Part of a small language model's weights: value residuals.
Each number is 500 + 25 x the weight over the matrix's rms, rounded and kept within 0 to 999. Layers, rows and columns count from 0. Numbers have three digits each.

# gate: layer 8 MLP gate, 192x64, rms 0.2, rows 104-170, columns 0-63
# up: layer 8 MLP up, 192x64, rms 0.165, rows 104-170, columns 0-63
# down: layer 8 MLP down (transposed), 192x64, rms 0.162, rows 104-169, columns 0-63
gate104:505530505524528501493471495503499496542497466477522484491480568490535503499492464480506506513505489488472479426483481508543463473502446500508438491487516471520527529518528541559516520526480483
up104:499475514493488482484525519478487495471516484461523481544475482480505524511481557481542499484518516515514508526507474519475518511503465497491469505507497490516515484523521487479469430541502535
down104:452522482487469508503487500493482512530538470519520489484489498478544529479528521502505468487516508490511475470470516474551486518511526525510509538511477504494508515509504459493490551457480460
gate105:460552496499502483510530473504513466511495517556547483491494483508490498479509511483476485508488469499533474476514486500544475501474480482502498509514499517479518526471446507549515522511511482
up105:485482535504489485486510524470502466476495453509496498497476558507484515516468506475490449496473529484513518507503491478489472545490484507463513516517528496536531463483499524508543539502515492
down105:509493509492474463509469566527502511504499543491470487530527450480474507517498499505475524515495473501495482509528505505525516470536501491502508502491479554491438522529473503485494496541494474
gate106:525528470478509520490529528490484496540502464533509508459477523447526486497462515531484497518512473508491501512449513514513455529491517503533509487524529483536508450478508550524527474507534487
up106:504520474462510533554477514498524497485522496491515495510443479534485485510507469543507456508491483498484501485489483490503523540537512464491524470516488466463526496503483531505512509518563483
down106:519481485536506537506511511468546515506505522537493481519518469514487472504474484476479484508472493472485517483526495523517514481495494481531490548482480478545470479480500476473512499474459567
gate107:485470508463488514506535523505530559468500516494493510471435503472491503456527491528481511570528485508509477516546488514462493468513453508546481510533520464520492500515461482496486479537458506
up107:501470455554510454484500522532501517479533497476522498474475505473476496519508508523548472519515488472550480467496556488512470475496501478518486510502482472486581507472457505501529550468505531
down107:484501502515475475484529489505513498466495502449486502538525515473502538511532524486510504466503483453521521521449481468458537523521519500495540482507475437506495517542557548507494513490525450
gate108:487506479479519486482490510495542482471514481507495520485489533520535492461514521500527445518512486454527490488493516494507510475518510507520508523471536463445501503488471525479505520536478465
up108:502457481475489452524487519503505482488500503485500487547531525475508491453482489491532527509526461483508543502565463511483547510500496481506520479500455517527494528500546519471525526478482531
down108:526511498535492529491463495510507492518466506484496517491517474511494493519511503512498530499454535540465487510511446459482469596488467508490498532472550501515485457494535504446511518485523472
gate109:466505515496503483518499489485495520477528442556520466513461485464514470459520474438507526558532508513531454535479497521486482475588502481493552507532508492490495511485493504526489524518503436
up109:480462455536486467492532534519514442478499539451482498477476508471498474523516498521490533534478510546519533507534516506476497510485484475463510478527527534515478510506464466517506469451524486
down109:514525498473512535517474498515483521522495492510506534482477497496510524460497526501485490483521473524498457471520478502526501539538532496496469482464474567421500543492505536437520512493491513
gate110:479488512499474490559519472506485508469482519467459513461525507510503522491497509534506490500544503489472516480506505518478532480512499507516497494576490507475495504494483491504543470531493528
up110:540569459492482508520494473527508515542514507484491507511529490491490518501489498494466487496487537475507473471513522507499475502510514476508514468504494528507489476438483471424512482474511498
down110:453488504507463480475528505490476515464547477477501499494512469507513515505533496513515485490478461494516499511520482469478543491513506546492520527482469516487507455539504492523479578515501497
gate111:480506475526480533541456526476507490474534513505505483480540536493516504523505495484465510522525504438519522519516517484500501507480478493501496489479517503488497478483452510511510493514487498
up111:541525521547486498495492492488501530503502511494512531467502513523484529482527490474454543486532496471466511465449486500478495534501551517512524473510447505486509494495468507533493489523508481
down111:503494499518490475508490550495490541499480472517504522493497516517481455443440519462500466482495460514470528524491493513495514519496478504502498547496469555493494507529505479510503495525518560
gate112:446559505502440528496546534475502523498515448489499492500507520461483491465497501485476506535478510483498432524489505493493492459456534505556498476495544465508570517558497547501460479484505488
up112:464501512466460504540497523491480496493498509545523514540472518499490465521478497502486495505481541479534536528519517534509513465480505461512482468449503492490450465479512527498492485526499534
down112:480537506523470461495479487461545481482469530495485501495521448500495538525508491501536516512531500534490537468470470510501505534531511462510530461476480497461522482498494483499491508512527520
gate113:543485496536453497475516516488507461510499482525488497515498546478529510490460496474480504487493504530454496507483513563448518497509523480514519470550511498454509480540497559533521509511469474
up113:541487465507482503518501455470514500488474516538437494475515513564455529474519527518523524461521500526473466428547523515506495481559509527495498517484490470550504513485478484485484519487518496
down113:495472531533464508494469481516518493546553482469536520586529443487507505525482476509506519497469481487502533528484460524471484516483509497477493486511500493505497501481499481520493445544539459
gate114:505502489494467483498517498478482480514485506478518470480476514495494493488521457502490525526512520479484520510522480477506511507501511474499519486511504508508500482581511525505542485462530516
up114:440469431512518502523528484469521504495518481518485476510487494539540506483492480514528506495493526488522511497523500498454539503503483504492516487451493476515530494482495559488452503501529517
down114:512541543515583507471503494516502488496493497451531484510512538528484463523494475486483496498525496478510495488484515507515488487510526512502460451523517500499516509453507511483530493452505470
gate115:503548481514519476520477497440489470512518461510503504491500569488497498507480505498476476498487524524472478514503531510432513485524540467500522528485494530522510502520507501501532464470474455
up115:469490487503533480521474516498520488554468533478457521513510507469452533494568521519537498524489475446493471492526486490485524471521544495522515479506492503545476502470479527519475528523510488
down115:497479503518518467503532430500492531473512466523504477514456523509481482514501523520511531488506507546541516464498476543509469527505466467482483478509506503483500563493521454495551493506495457
gate116:517548456534529513507483531481507508480476476500486473456509469450549495518492504476448484509518511502533519514513484499493471499517522493523540522540515501494507438468509520555511479547506469
up116:529483495486507478450502422460476498513526499525538548506543517493510485551508502433538515468515501531495512517499524480509478487481489474515474486512511539484503519495489509494471519532489465
down116:528542502519505522505476484463495503464479489407509476470523500464504472538508524486539507511471497519494487535497461491500480528493494489528519482479451504502504501498550524515504516504543472
gate117:512520503499529526468486513509454480511519490468476499502487474464476485491545475475493495513496518489535504469490515509491512470545513526504512498503525478488454511513495539466493533535536474
up117:513498478496557499534520540516500503484508518504483509450464468477525555535524545468474486503502474474498471487512491520530488504480517465494504522515489474514512481497501460501481474537518503
down117:477499500484553543529482508469484504495508480483518517545476537501482492533495473516458489501499472519471489471475580504486512466525493501506504507526482527497501526492452502512534513513494492
gate118:476532494504558491503530507484486500520471454482534504539483530511494514510551496470478471521480448525499489462503518510489469499545554514504501485509476464473495495529491548496538473504518515
up118:502514523513510479507531489505499506502507482535434466467476498468518504526440537479445544463518531500483504520507546502546527461504495469468492491509515516529509492481499487526508511512544517
down118:513542490508539516493466502518525526496515476475498465453521533535537482499491484525504471556502470455472513497529477500463474489481535516500510513501553434504500478532455517487512500490487481
gate119:487469509512513476505492516517530495474527484524536463507464491495521510483528508517482452550530493465525454484481498466509494469513497489538540532502518470490514514451533492533492453508492482
up119:498453534498476545520466501523486468519491502505538489494494457460519505514512477543533478523479483526520493491524542464543510528471476533483480528526485508471452543468508467526470472510512505
down119:531540481506520515491491454445491495577479488472470516517524476501504483482478451512516512462488500558476552516483480526483511536525509486482493473479470534522494499539477483466521529489501500
gate120:499510456517513475484514500509483453473524476535466481524483518510472492488533514452495480524516535498491471506496528498488492495529527506491530498498509469495533458521469483534519452515480470
up120:505484517498533472458516515455521515493514487516549498486510510478533489494487527537498498516527467467518486481480451502504508464502517504521474476506525446499488480521516514502488492502483543
down120:514500466505493491510488522485501510462466487507449500501483501526474467487528510443510472512481492485490521504528533520463508461496576498523525503528488512495553516487512496548493483475500496
gate121:471501482491514479516504503501520500532461491520484522489469525487499478500496487522476473464508514504508463512494504510479503466486511542544537535528497499474547494510462528542504445477512508
up121:453489566490461510506460508499496479508503505481543516494529494470485492522522477499495514511526512497514525478498529459445534470491507508526479471507473537495543505542513539506503493488521489
down121:534503486516460524524507527492474501491540491491474502504491505501504504488445481522490546467536519515501503494462530498516465497495480475445483522444511499527472495525498502532491541518522479
gate122:477505512506542461500483539487508461491503473514480541515484510542456537468489529444464447500511510506501493488498490534536493481515550498550536515504503440475536494484476509507489458501471506
up122:523483541531515549500469496514500490513485532511510557542500515532429541494499510482501463473485525513505481500489499470534527503485499476511503502479498489484511525492485486441512477482475504
down122:536532492474466536497483477505538486506510519472531510520490475490532474541489471522520509494475499503517510468521491536455459533508477495515499516470442560540457508481515525479488511501500467
gate123:457499502514522488507533514521527464455531524492454470476513513466508496521514508491532494518529470481497473512521502488467521519495488490536486505515514474485496449481545519495484490502513502
up123:491481535531512493515472528476503516512478516563521473523498476503540507482505506535473480484507532468426511506522523518500506531490498538516502444487483512517477493461527518515484448497474507
down123:498518507494516470488520534496479562457516512502505495507482485501504477499497523509488510490509473503483481537542536469489496505498493467498544483501568433510455463520467522524523494484489507
gate124:492525468477484545503527521468526494506534472528492459498480474536540530494511514491465513502495492512515483485461488498498491463484469511455519511522481482540513505482510515482497489471525508
up124:491509501511553512541439475450482534506493489443512501457520532503479500520488473495507529505518544490499505487505482504515497543495476518484519495452523473510498518495460517489503466525504462
down124:512484525489525508500511517525465508486540500514478509524473518507525522494531466466491498477506476485521476457479519500474497518509498520470535517514496534541477476501461463547521512420476538
gate125:463571496550491526521495533469571504520505500502524487483504489455491479483500554519458467534501493485530493546489512505470493455497477468483500486495485480475527492457509514508510485509513481
up125:443489513488477452459495498561522488462541493513535499514503455480532484484470435521494491488505494520488497480494542502486508491476490527490513502448537507488496511479515508510509511471517536
down125:499497497498515514533515495457501512538488481486505532490492533480523529507531478457486511442488528458508531503520454447512542479525478503506525503537503506544504489514479518490481492507444483
gate126:465537445480505505514538503485524492471488499531503507510494482496524460483510478504465524570486482482466493524485516511502484542516487495501519505470510499519480485534486536489508482513469522
up126:487529482524550517503453459476497512482462509485531499481461531487496486490496482486541512493516513483461505476493497512544503505502531542467507512489539480494508489482521512487468478452526485
down126:480506486514545514488524503484483510484519460544466501511500501495480469457496562485497477548464477460480513505516465539507493508498482493484515517513493501499521540535502494489506503525523482
gate127:481542485495504508514504512520511515482518495471514472523463550525509502473531520508481459520492464487529474481501540537484480463505507486533501492512497459519511492482481477552511500501485475
up127:494519508501495528519490480514527526505469542492493476534481517483527522486515518537528448508460494487504483499493530468479517511465469453509469490481472492514477538533489487513509542488531502
down127:479468518484447509525482479497459479525522529488480497533544509484492500537503465506487531540473507530497517465518484559521497514470498491489509506491461566537456471513485518462489516477513511
gate128:468555483523488518481499494500467477469491461539543514478537495504501512439545479463468512513479477518500533486473531549545487509504551453467526505561510501528499484507439490509533491461536484
up128:501535487488541523469471503486552517522546522515559497482491445503507491499479534456478504497492474425549531510464513518462513529477498475486506459476507521509515459516520506477504507453483487
down128:492502545511504495467517533518483510489452522513459483492507502469504484500489511502518489507502511499477468487550495423512534434508494495475519543499590518495517541495489493483475536523455524
gate129:479497507493511485516489523487520515459521441533503492517524487504490520503480514480489549513518522492440465470464528505471517497509507508500547487490513499484538462502454474551475480523521531
up129:512518447494475481513442521518504506476479503528472535487505521530475543520472495544520529479481529495468462512505512504501468499490509502495534461545511473535496537515507506507513491468486513
down129:471509509536479534497513467485516527456489489496498507534522495481499496529509528497521531505487505498521504524498476498491506486468499496443460509482476568521500493485526488487514485542468434
gate130:474487504544486515494482499492501500506520514520501488475492476492546501488494487530492517522475520463528505479532508463506480473510514503513507542505494523473518473535432523487527508488482470
up130:469539491518466468553520500518509479548502534521498527508507466482504493491534488470505520548516480452489519508508455485532518478526565487484485517494489501483482519496494483485491526446461462
down130:527447488473542485443496536472496499469487506527483473497472551536519502470504534489461475515484535475440501514495539518486479520518504526562496506526500481501499488511527492492476475514541507
gate131:511539480471524537531497517502532449514503502468506500500531511506529495505535517499481459508485484552532490472500503511469498484467510502492498464464523502504467485504470473536563472502499526
up131:506510511476511495531449510486480509456503512517521514515501498477531486500495558497468487525548474454461471513523508471503492542532534479494478519526485508483537515513531482450487546460498489
down131:451507547528485519478555505509476498506479523499513489497482489511469468520487458450507470542512567533495491496500495523491513458487505521515491477476530494484474476493483540513502474500517547
gate132:501503484522480483478460531518509510538529486525513512509475460526485499462519519471514471463531490474523506536523535485465506492495496491510514489498508518501504475467436493556521504509479473
up132:535505453479508441478506494521464467512538512507481453529523505488521498566494461476516527483497494514505542484483478527515492496467493526540439517490498505491493516523526492488494527497528464
down132:480497490463520503500422520534513512495563511480524485498524488513479540475501548502546481507535483476504492531522511471489474523491487497473519449482511507510492522532475508463469520519497475
gate133:506503497529481483494481518484481498515496475558527512508506502470429471463453490487551484520500515499462491483508530484503499519513490504506496509505537470530543459505488519485507514518497498
up133:512550518484516509495530478457524493502487516504533504499517497496491471512496511454490492478504507495521463492514531483498496530510474514512539464496491491513484455508503573503501478518466476
down133:532501521496431519518471511522533513493462472523530503495528522455508500484465480489499512526489516464487537508525495498481446501484502492523483511526467522497513513518536491500489500456504484
gate134:474521497527542507511473526475495482473503500510540499500488486531490495473511533527491520522500493484495469501516454497501481522482482545498523514483479490515478512492492482528522493502507502
up134:485489501526510530502500497566483472513476501503494498484501490512492505492477481486491478514494430532500525540504507467527489477481482487511510531519490518506520497464496589489462520470485530
down134:534506541493538508517471482470505502516538534532465540496499488511506491507523497533527514486483483503482523480516520531462463506501480464501539482495513467486484467474451483510469474530490503
gate135:520433504514553484498558467460510473499528461516504486489534508522431507533511503503449482520502521482542470482533524548484458492518476500538503478510505482494494467540498518536502486509453488
up135:481530539520490544437499509516491539510515430477453517500483512464500522480469497521500534537513552526512473503514504483551482490518513503475502523535461514523533491485487479468522473502456499
down135:507538417518501483498476523500506489498487498472582505500514481482521484524524513478493445473500493544503506455462474540480513527496480536522512499513514466492483465487513528479530525511515535
gate136:504498456496503510474503513493525493498522482547508468489433538468481502496539548473495471540519458477511501527511506486489503490519544483501520505495492513506512480501482528535507476541454481
up136:506492485474479505507481475488533456503522515499527495526454522484489510450516527477501541509489538465474494517524519499489519515505467525475496542490500561493506520465504465514460517495504488
down136:535505519489485505503447486500526493566524551523483534481504503507510512519477509520515457484502494517488530497499498489488497524495475495452475487498478513478500472502498533470490498474558465
gate137:517535450544530495506474504429562461472499494529520541501501486522483452499467519493474463599506546518460512455527486503475430500540545475522488516526513459535525475482505498500518456516502470
up137:550501491463507483516502533525536525537496528487484463530515529522498484463501456484465501474508460521542497470495530508466503476438533548505469468478483436506503514522527475517516529520483484
down137:465477518471497489530490519463549496478531491508503504482494499492485453476527493450502498510474575514495469515531451478469515515511503487526499550501489485500479488445521533509531501543511489
gate138:488550487570465521474459537444535504506522514522518429492508527501500512462504465468525450566507474524519475488542494574548428523481547446470507481548492452471522480496494506508539506493524417
up138:516437502454498500536511536515436507489496532464498479513498507550450499538571516527503551464494437451488486486465518514517528510510465507483498527554522482491492544515442481492473477474529498
down138:536513504485457511537468492473528492523547522519525521575512507496450486482495517476484487503498521547517505496471437547461459527481473442513484483510433507519499499502589543490541478494486455
gate139:516482515540506465511529502507487481549483443512501507473487504539530456491535484512527475502508471505503469432488505510498476477503554482446534538507495502501482485519497534515482479551503529
up139:570500502487493523514497485486498511527531516498475490491454515501488522518488501523478522447440514483543513445475504511497483500503466498524496496439514493489509502537498509511526492439474551
down139:499520466498498497521498491525502490471524509517502476488520506516510486524506512487525457493523516478490489551480507495504481480490461476486482550509535444492458527474481532471523570521518427
gate140:430505497492478539505478505454514497505557515500509507516499446504479483443515506523519523503519491490448462496520489542506473475518518514512487533478511504530470514435464527529474485505498520
up140:458520493487537492507538519510475484461492533454505485482502495480499468536449481558486504535492474465538520506504483519492554532489486523510449510524479495486491473499480533507472516536506509
down140:455515521471481468474469503495469509546512487478492484507510515505489463474478510436518490520531469532490471572484524523475517516510487472537528486524530480521454516508512547503541481494496530
gate141:469543481472479522525526510495508500494516468522513519504507508488469480518478481499523465508481507456514494439496511486523465493521533500520489458503529555514486482496506509516539506511486451
up141:478493479480489460536551482493462503521500472535510489472505528476505498485522557467498467499520520477489471508538503478514534508468520494495546522503504457472494497540482498516502508543507434
down141:537454460511463522495519508436500474476481509497522497470493499522463479494468506483491485535499502491550517495507498510503473495525500505511526495489449586498485513520526571505470482511533524
gate142:512533487505512512522545507474521491459522491489455433480474505534501498472494515498493508517466499479516449457517525497507469493509521500562474476526513507473544484474478518515578479517491498
up142:501495532446495482466531483501502493472518525507482488540524484464519492482546530501446504468487535502567519532512529505489494519440519480502471541475477468460542522500435496507512499491492525
down142:482460488531446505557417475495491484531526493493525515482528493511501496500518481490534494493476501537473522509483479514474484496501504515514513487557469524537470515459566503501502532481512479
gate143:531492464495538467480513466466519470490519504505498459485479508484527498536539490548442479518498520479487505444513532501467467468506504503473512504492515492508522526528532516516503475518503503
up143:509510464491502479491506516470516475514465494481541545483485525528485505498514476493531490467495524509511522503504476498486530499490568463540487487528511486477497505507505473484508478512466528
down143:528504505509499485484544471554491470497486529508476470533484513534478452500490508543492539484477494483522493477478551501530476466494497529458501499490501484519502538491536503504510450514494497
gate144:532468464476475488510520491480463510544532464508511533520509488532506529464489475509486468529495474543444514511489514495489479506557493423491508496549515496489521500487484502554495512501529500
up144:469563498517517515488489470533483485534465566538500483500504497506533487547498504478524508471464447455491500459491517483525506500495526521486512471495508493524557477540498495515487524495481502
down144:523444442515479520518510534490520511476470472493497514512518471506489458477483496483518476493508488508518529533526505478478534480460518513522455509528590491477540445491520501520503530500496527
gate145:499526463466502511483525538529520513480510501497513492479534526510512479512534461467471496516516452487478496548495534508504475507461495485507510474505480482502513532517490545513485454505491488
up145:489494493523518478556481474484502463525506534535501460490506497472500472499500515478525509471488503505495515504524572520485515504502457501489436515516511502476456472470528505541506541521461469
down145:490507500516479537468448509489505525492524469484499520498513507503516502499481505509494497501502485522524532531554494481486448507491486448477517522532593459493489483505521503459502517496473469
gate146:503490480526499513480513484488521516536515496515504512496459500457486512514478545511517469506507498473472499490509500525519482508526518491465512493506504497504483498497521470554506508499497504
up146:517477477499500537505501527519428485491507479490572502476532484540507511486499527519493515527491515555490503473500511493475471507499475480486510478488531508488519523453550490459468508502478491
down146:490502529569469500479479469500503481517551520501513496537483497515464526541497488547497531486491527495492484467500474531487488460495523462460483512519499469532527493484486497468482506501518500
gate147:514530514521470498483517504510544494501523500520522482551497484504496443451490460493450474491496503516506476495443488572511473497509472479490536516480509528463520510479522470507534507469498514
up147:510479445477489480532492507520509528530467505493510530553475519562470541496509485485468487471538515476484476489469490497483547527511475467523473518476502502499460541523465529499486452544443520
down147:506495531520469486526528543500474477490514509498516502517484515490479483503494508459549484506460443510519502529523492597466452481484509515531504517461512507485471489498467538452491487474549497
gate148:481511521504513488469502528519485481503538536486513476513525532516509524513534493482492510487466487483484490542491501481489444509495525487489533486520511506486537466496476504518453484472494507
up148:511515504497558527476482510522542515513504493482496464441491495437482514487507517470530544462472502516532506455477530511494473504483491458513488499479541502500527511503505499476509515484557506
down148:506501494525538502493461517480467496532508459491474507475459493488518505511455515520518521537448563533515479444482490511514499520517499510488458539475515552501506483492498508515527461508471479
gate149:510514496482517449502464477501510502502524514520500440498510463507528487509530541536529455509499500517507480518523491454533484469516477482458493534513532459473517501473489543524476529475513495
up149:483513512450530502504508525503563457454499475560498492510534501482542485484456457514463490499514496489518477497513513500528496480490534509491471520491510470519517475499534520479466487489550505
down149:510482540514496522466510505506509528501469479498477470516510519470478440510515524461531488512441548515497511488490533553483503522475474510503493504482490537493474482517518504471534491466510510
gate150:480501489514519515512505547482522540422494497482480459462458520487490490512502494504493504492537522479515502473537500516473494493478524468542501532513543461475541517494459474519533532538466451
up150:491527484476499478510504541479489514490486496553520534480545511493503466503531536515490472537452489503506540503517497512496525493489499494521462510498506457516444518445511482475473500543469542
down150:479455502485511522476480515516492475483528544462471485552495535503490525519495491522518495507516533471535462509455529467462514524476491469551507467490533506489514506518502525508504520498497440
gate151:485507464523527503531496515505521527532473522510457466505491510487491535477486527506520528513516524490491456475483492486476498463497501533467503527470519506468568515511469504468545438508518477
up151:558478520493502503457453486491527513518502528472465550528487519492458501524519481469489471537528542491487506481501492509462519503520509513494522498462467505502534453503471496532527517488508528
down151:538533436487465483544505499502479483502479497477525467519476531507475539494503516518491525475509490453505509511487499478527493515523528473454496497480577534465531516483534530498479492514494488
gate152:479450467499509499488483462503510495511541460516501511486502509514538485464521488495489478536509520484538488509446498534485495486496541526538543528514497467487466488533517502497493454510503471
up152:509462505471502489514503530472478474461515484558492483497494508523521519547521540506468512499422542505513538511501487522443464464477492480513506474440530496491493506514515469517559509516525523
down152:485468503516500467509489492518494522480514479502507510490509471521514505483502484449495495506554465476449536511516554443531533439529499506512508488546551496534505517504487538508439510512492493
gate153:466504486476479485479513507494523517499529508513546505496504495448496496480493540476527507517524493530538477507512501472509479506509513522499468517512497474498498511484499518479481493529500463
up153:500477512462509498530451529481521520500541541513506505482521497485446471493463486512521515512489501517550466505479497495507481498511496470544488534517468515486529479502494497526482521486490512
down153:530495470518503501524521520493461497499491540505491514464508469502519465491471497519512485462488520491494508502434473504463474534532467509499510505499480545485516524493533490519515535490540509
gate154:509477459542509490506536483501508495555506496507517462507466486443510530491513510473504507508489454527484495501480475517493492488509491545477510520533515464458507460520552534490493500492534505
up154:495469528537521506481453531521531490472506504518508502523488487482482522481473529542505524513509482506449510497475482491520473479475472525519465515468514539505482517492521469509520514486487465
down154:475492468486480471490459519509496495508459508477493509480506485538486491502478511486480521504494482497506485507524458527481552473483527539485501529529513530463534474520517480503518496553525483
gate155:503492519555456508471484513489504502515501448488527497482496527500490546461523493503485458498462467512450526495505507491533450484556508505467540472546531537537481520518530494508514470460491488
up155:501512489512497501515512489502512461444502507457517475499509494444473504490476489486494518554459487535470537494518484494528522504534513510484478509508481514528490500494471483494501507591527518
down155:489494507471492472522458497519519508498550544527522512515502438547496496519508515516488483489517517466493493527459498533451479493446503528460498488470482532483487484519527517473507510515528521
gate156:476494437491533510521495483522512497510511490522520508532490495508482459501540451530498530534510526465519516454510477500512440497480518478503530475467506500480496503530487509535527491468484451
up156:493495514494507466540476469470512510465486484512504479518505519465541503458529518509496503498480515507526505536512531469492523509496503472510460545485506517479528525485457500543528490543451501
down156:478513484490499544486490539490494486515488519469512491496504491479439474500504504529516499515494494534506486484515474519520478511485490476442488481546444511491499516530538539462517501516509537
gate157:466510498539480536503532503483520492507503521527520492514475476523499514503475544539492506498517510473440467478495476516521467476480460488531506423489559488485472487500515497522520468533522539
up157:493486457511515490489499493496481491521489453497537483502541515480513562527555481547480451510499524514485541527499504468504489504473470509465510482498506540493466505485495509531473500480442530
down157:486493502501477487515469467458508489505513502507496519527509455482479503538494525495470484478460480504491533481500488570471494480554516532549481534494436543481506551487536518503491479478502533
gate158:489522501544485495488512487532474517506496502545492486533496523529536487480537471469468478528491484533510479441478500495490477472490551496488491529506469461501509519534521507548503493547524458
up158:532510483490499517455513530501515525499467485539488447492518459486471529464555536457515537490506493457495471481497476508528515452502488536523496526521509497543457525511533486491475517498520463
down158:526536502516477482516473469460522494489546541483491518479486516491491473522533486499484510487523468491462478491488486581495481497471493477519507460495498487499522532483533505491549483511492560
gate159:486532528547505499482500490535457489500517478487464482526480476520549458477513500503499494535499506497478514473478489459529454464522503565501456514534595482444530479529479485517513476478475478
up159:470522509468490541458501470488497489475494514485549541522475558500538502493505527480514493491497487497483514491495487486532466523494554495519505516504448493483559516545528475533507501447459506
down159:502513483464563468486506530496516575510497493501459535546500479505523477497477461497511504530483487494501489512438448480474473492486533502487493506535541532473503490503510489482535491532489509
gate160:528501492504512502512469487512508508481516538483540451482489532457507541484477499514471482475541486474501544479436507504493490440518523489499505526514540477467441487501515496531479505503487523
up160:512461509497511522500554516483513477477514523476507487489473523521508520480497506540525437501508521555545503507466485495545473515461521517523490535482479454522496527480495460509472454467461474
down160:554515495530526515486505518518476493520459469518472497504514481490533459470491502492496525463487501485550504491531478456493506426502526525497513515469517569530482449516469481517479507524513512
gate161:484523431544495539470523477488478545471489458469553527542490506482465567538509484499462501528518465508488485527456524554511456469493511503478459477529552524520501462499501516512497456497463469
up161:471480496487577471493543513546542472524482496499497525507501484528478526527470472507465501504483503533468479517513454517428490502482444507496520462475490502518508521486483509504546491542487523
down161:463494536513504504474457496528549473472466512499487494536499494484504487488513511467504540537499514465469523489498451507449483493484510533548479460471497482514549482494528493498547565493535497
gate162:462547494534505518483500503491488530524514494519518481497466507430553464492491545514543462493537458484511477481481511525482482411547472517527518511544495535465518472467468478524526485513481500
up162:514497458498471520509506483464456469473507501476499506518437549552480498527484497543527542491500485458456521504483522510475513523522528513519460496523504494462486491554487552545482478511504523
down162:486530536468510513483542478478496565525499467486527528495534493447474477442522488491514515516518477535500506529506488524512500494497464540512499500518500432483509476464474489485562457508499521
gate163:480495501539494529497503537481463511488545506466476504521509524499516499483495494512472515468536508479469522454482459494498470507550478497535482486551516491545533495478499508494520488463533479
up163:468473487512464471470523499478536506480530509522493548474505499473472492456495487489461508532491498516475504561506538507500515516513499489491490493499491533505537485450493513449497500554544495
down163:493503511464486499535518514474484499489523491522507471477496533555470449516492504506545512506522517463517477495479491492492474436458529472492474501480488507515488541534539548499505539510482499
gate164:501513464546506468533490492494514482509527472529493463457526548456488520488550491525478471499483492475458521539474526505532531474506498520515495488492495492528530496476514518505477504476463525
up164:491486527541563481502506550535484484530496525499481502516525483535436483483462439459470460510496499493505508467492460519520503486543482521507500534537498502523502498454494469480488519470502510
down164:488467495559460518495541473517510493501513509525490486431542506488508490488513520519525532496477471452479507511477470486500542529528515495542536484491510496531500500484441473519478485473538470
gate165:464508508465533479492557531514502485498509505513512524500483512464531500492489543540510434550516483480502442490480493490504469470496510543534487516484488504448527518489481511523492520530442505
up165:488521508472491480486470507519500524516511496496542505502484514537475484493489509511546508501459537483503519514519512464561503490503493473475484485519510472459542481496570526517489472449434499
down165:504477505492459491543513462500468496488537538524527514533507457506514515536527513482499523510492449502462514493504472513490525489484525508481533508503452540438509514505435473489508538514487506
gate166:468501442513450459502519509518532500476513511494492500469519498545503543485500493526479513476526499512501525478500493499535447489485493510459482488521494504501546467526546505537481506478507510
up166:506486538562480478461471469502502500526480448505535509521517484540500511489548465494548506483473496475524507496514497514497520480440483481520551544527470498484497505453498512495537507507525479
down166:492527508506515534477527507483478508472543519489496508449518493503483486465477442495498492549513515461488494525529504464472508502521527516474528442516524508513473441505527555521523489480503501
gate167:502554475526510469485481492510513451476546500501507497494468520510487494478487512466470485491528510491511473476516484520524453442541533495504498483520511508452527479518485501524490494522504579
up167:502484529496510503507477509542528482480490519477524494511476468448524482533467494481488510456506533508490563520478494462454475507451498494507470474523501486480474489540547531516516493528533511
down167:467485511469449518482468499506473522492528496496498497506522551494500469520515462490514534538480460502501503512537471580541507553498450462529517501467499502472491452498495491520521534514497522
gate168:518514491513469523473537493485545518468513495510509535510494490509470515528535514501502514504477496461485514487488494522518481437537514470537517495478520461509559459548527498518522515458426460
up168:479536445513458522497536555469501507501497519490486498489504460470454541506524498504480511506520503488481475506514494544504508519459486500486470461502483526497519491531529508513501535500475482
down168:495472508493479482522510506466519508508486461504498479562531478447503525492531496514543494492478531539471507464518503524474499506508487498522499513496435475501512490512458495522522478456517542
gate169:466515481504506476497514503488542510516494503505558479462494502433492510486502478531501509542479468496569442519509537482459478465526555549532479493520503512511514518492523525507459523475469486
up169:501507514521477520500504484476476408545515484479493523501504513470462463484500490541492481498497486462531502477483515482488472494528522541482527538497527539498492547515481536524483508510496449
down169:528527497540507492482517511509514501488468489504546532508461511491546463482486513477465485471527538511494488499501475454529459515523467467533529510524455520475528495459515493496509521490522501
gate170:497487543475521477507499517520532484539468489521509488478480515538466514505519537508473511492448513490485502485493516504456502466488579466515514500512490480491509503468499502503504542476499520
up170:475495502472502475477548522540532504471516525535490488496490541518494554459439549478471493496485471465490468523498541482546509519508501516501492491491491489475522496484482463517491491470531514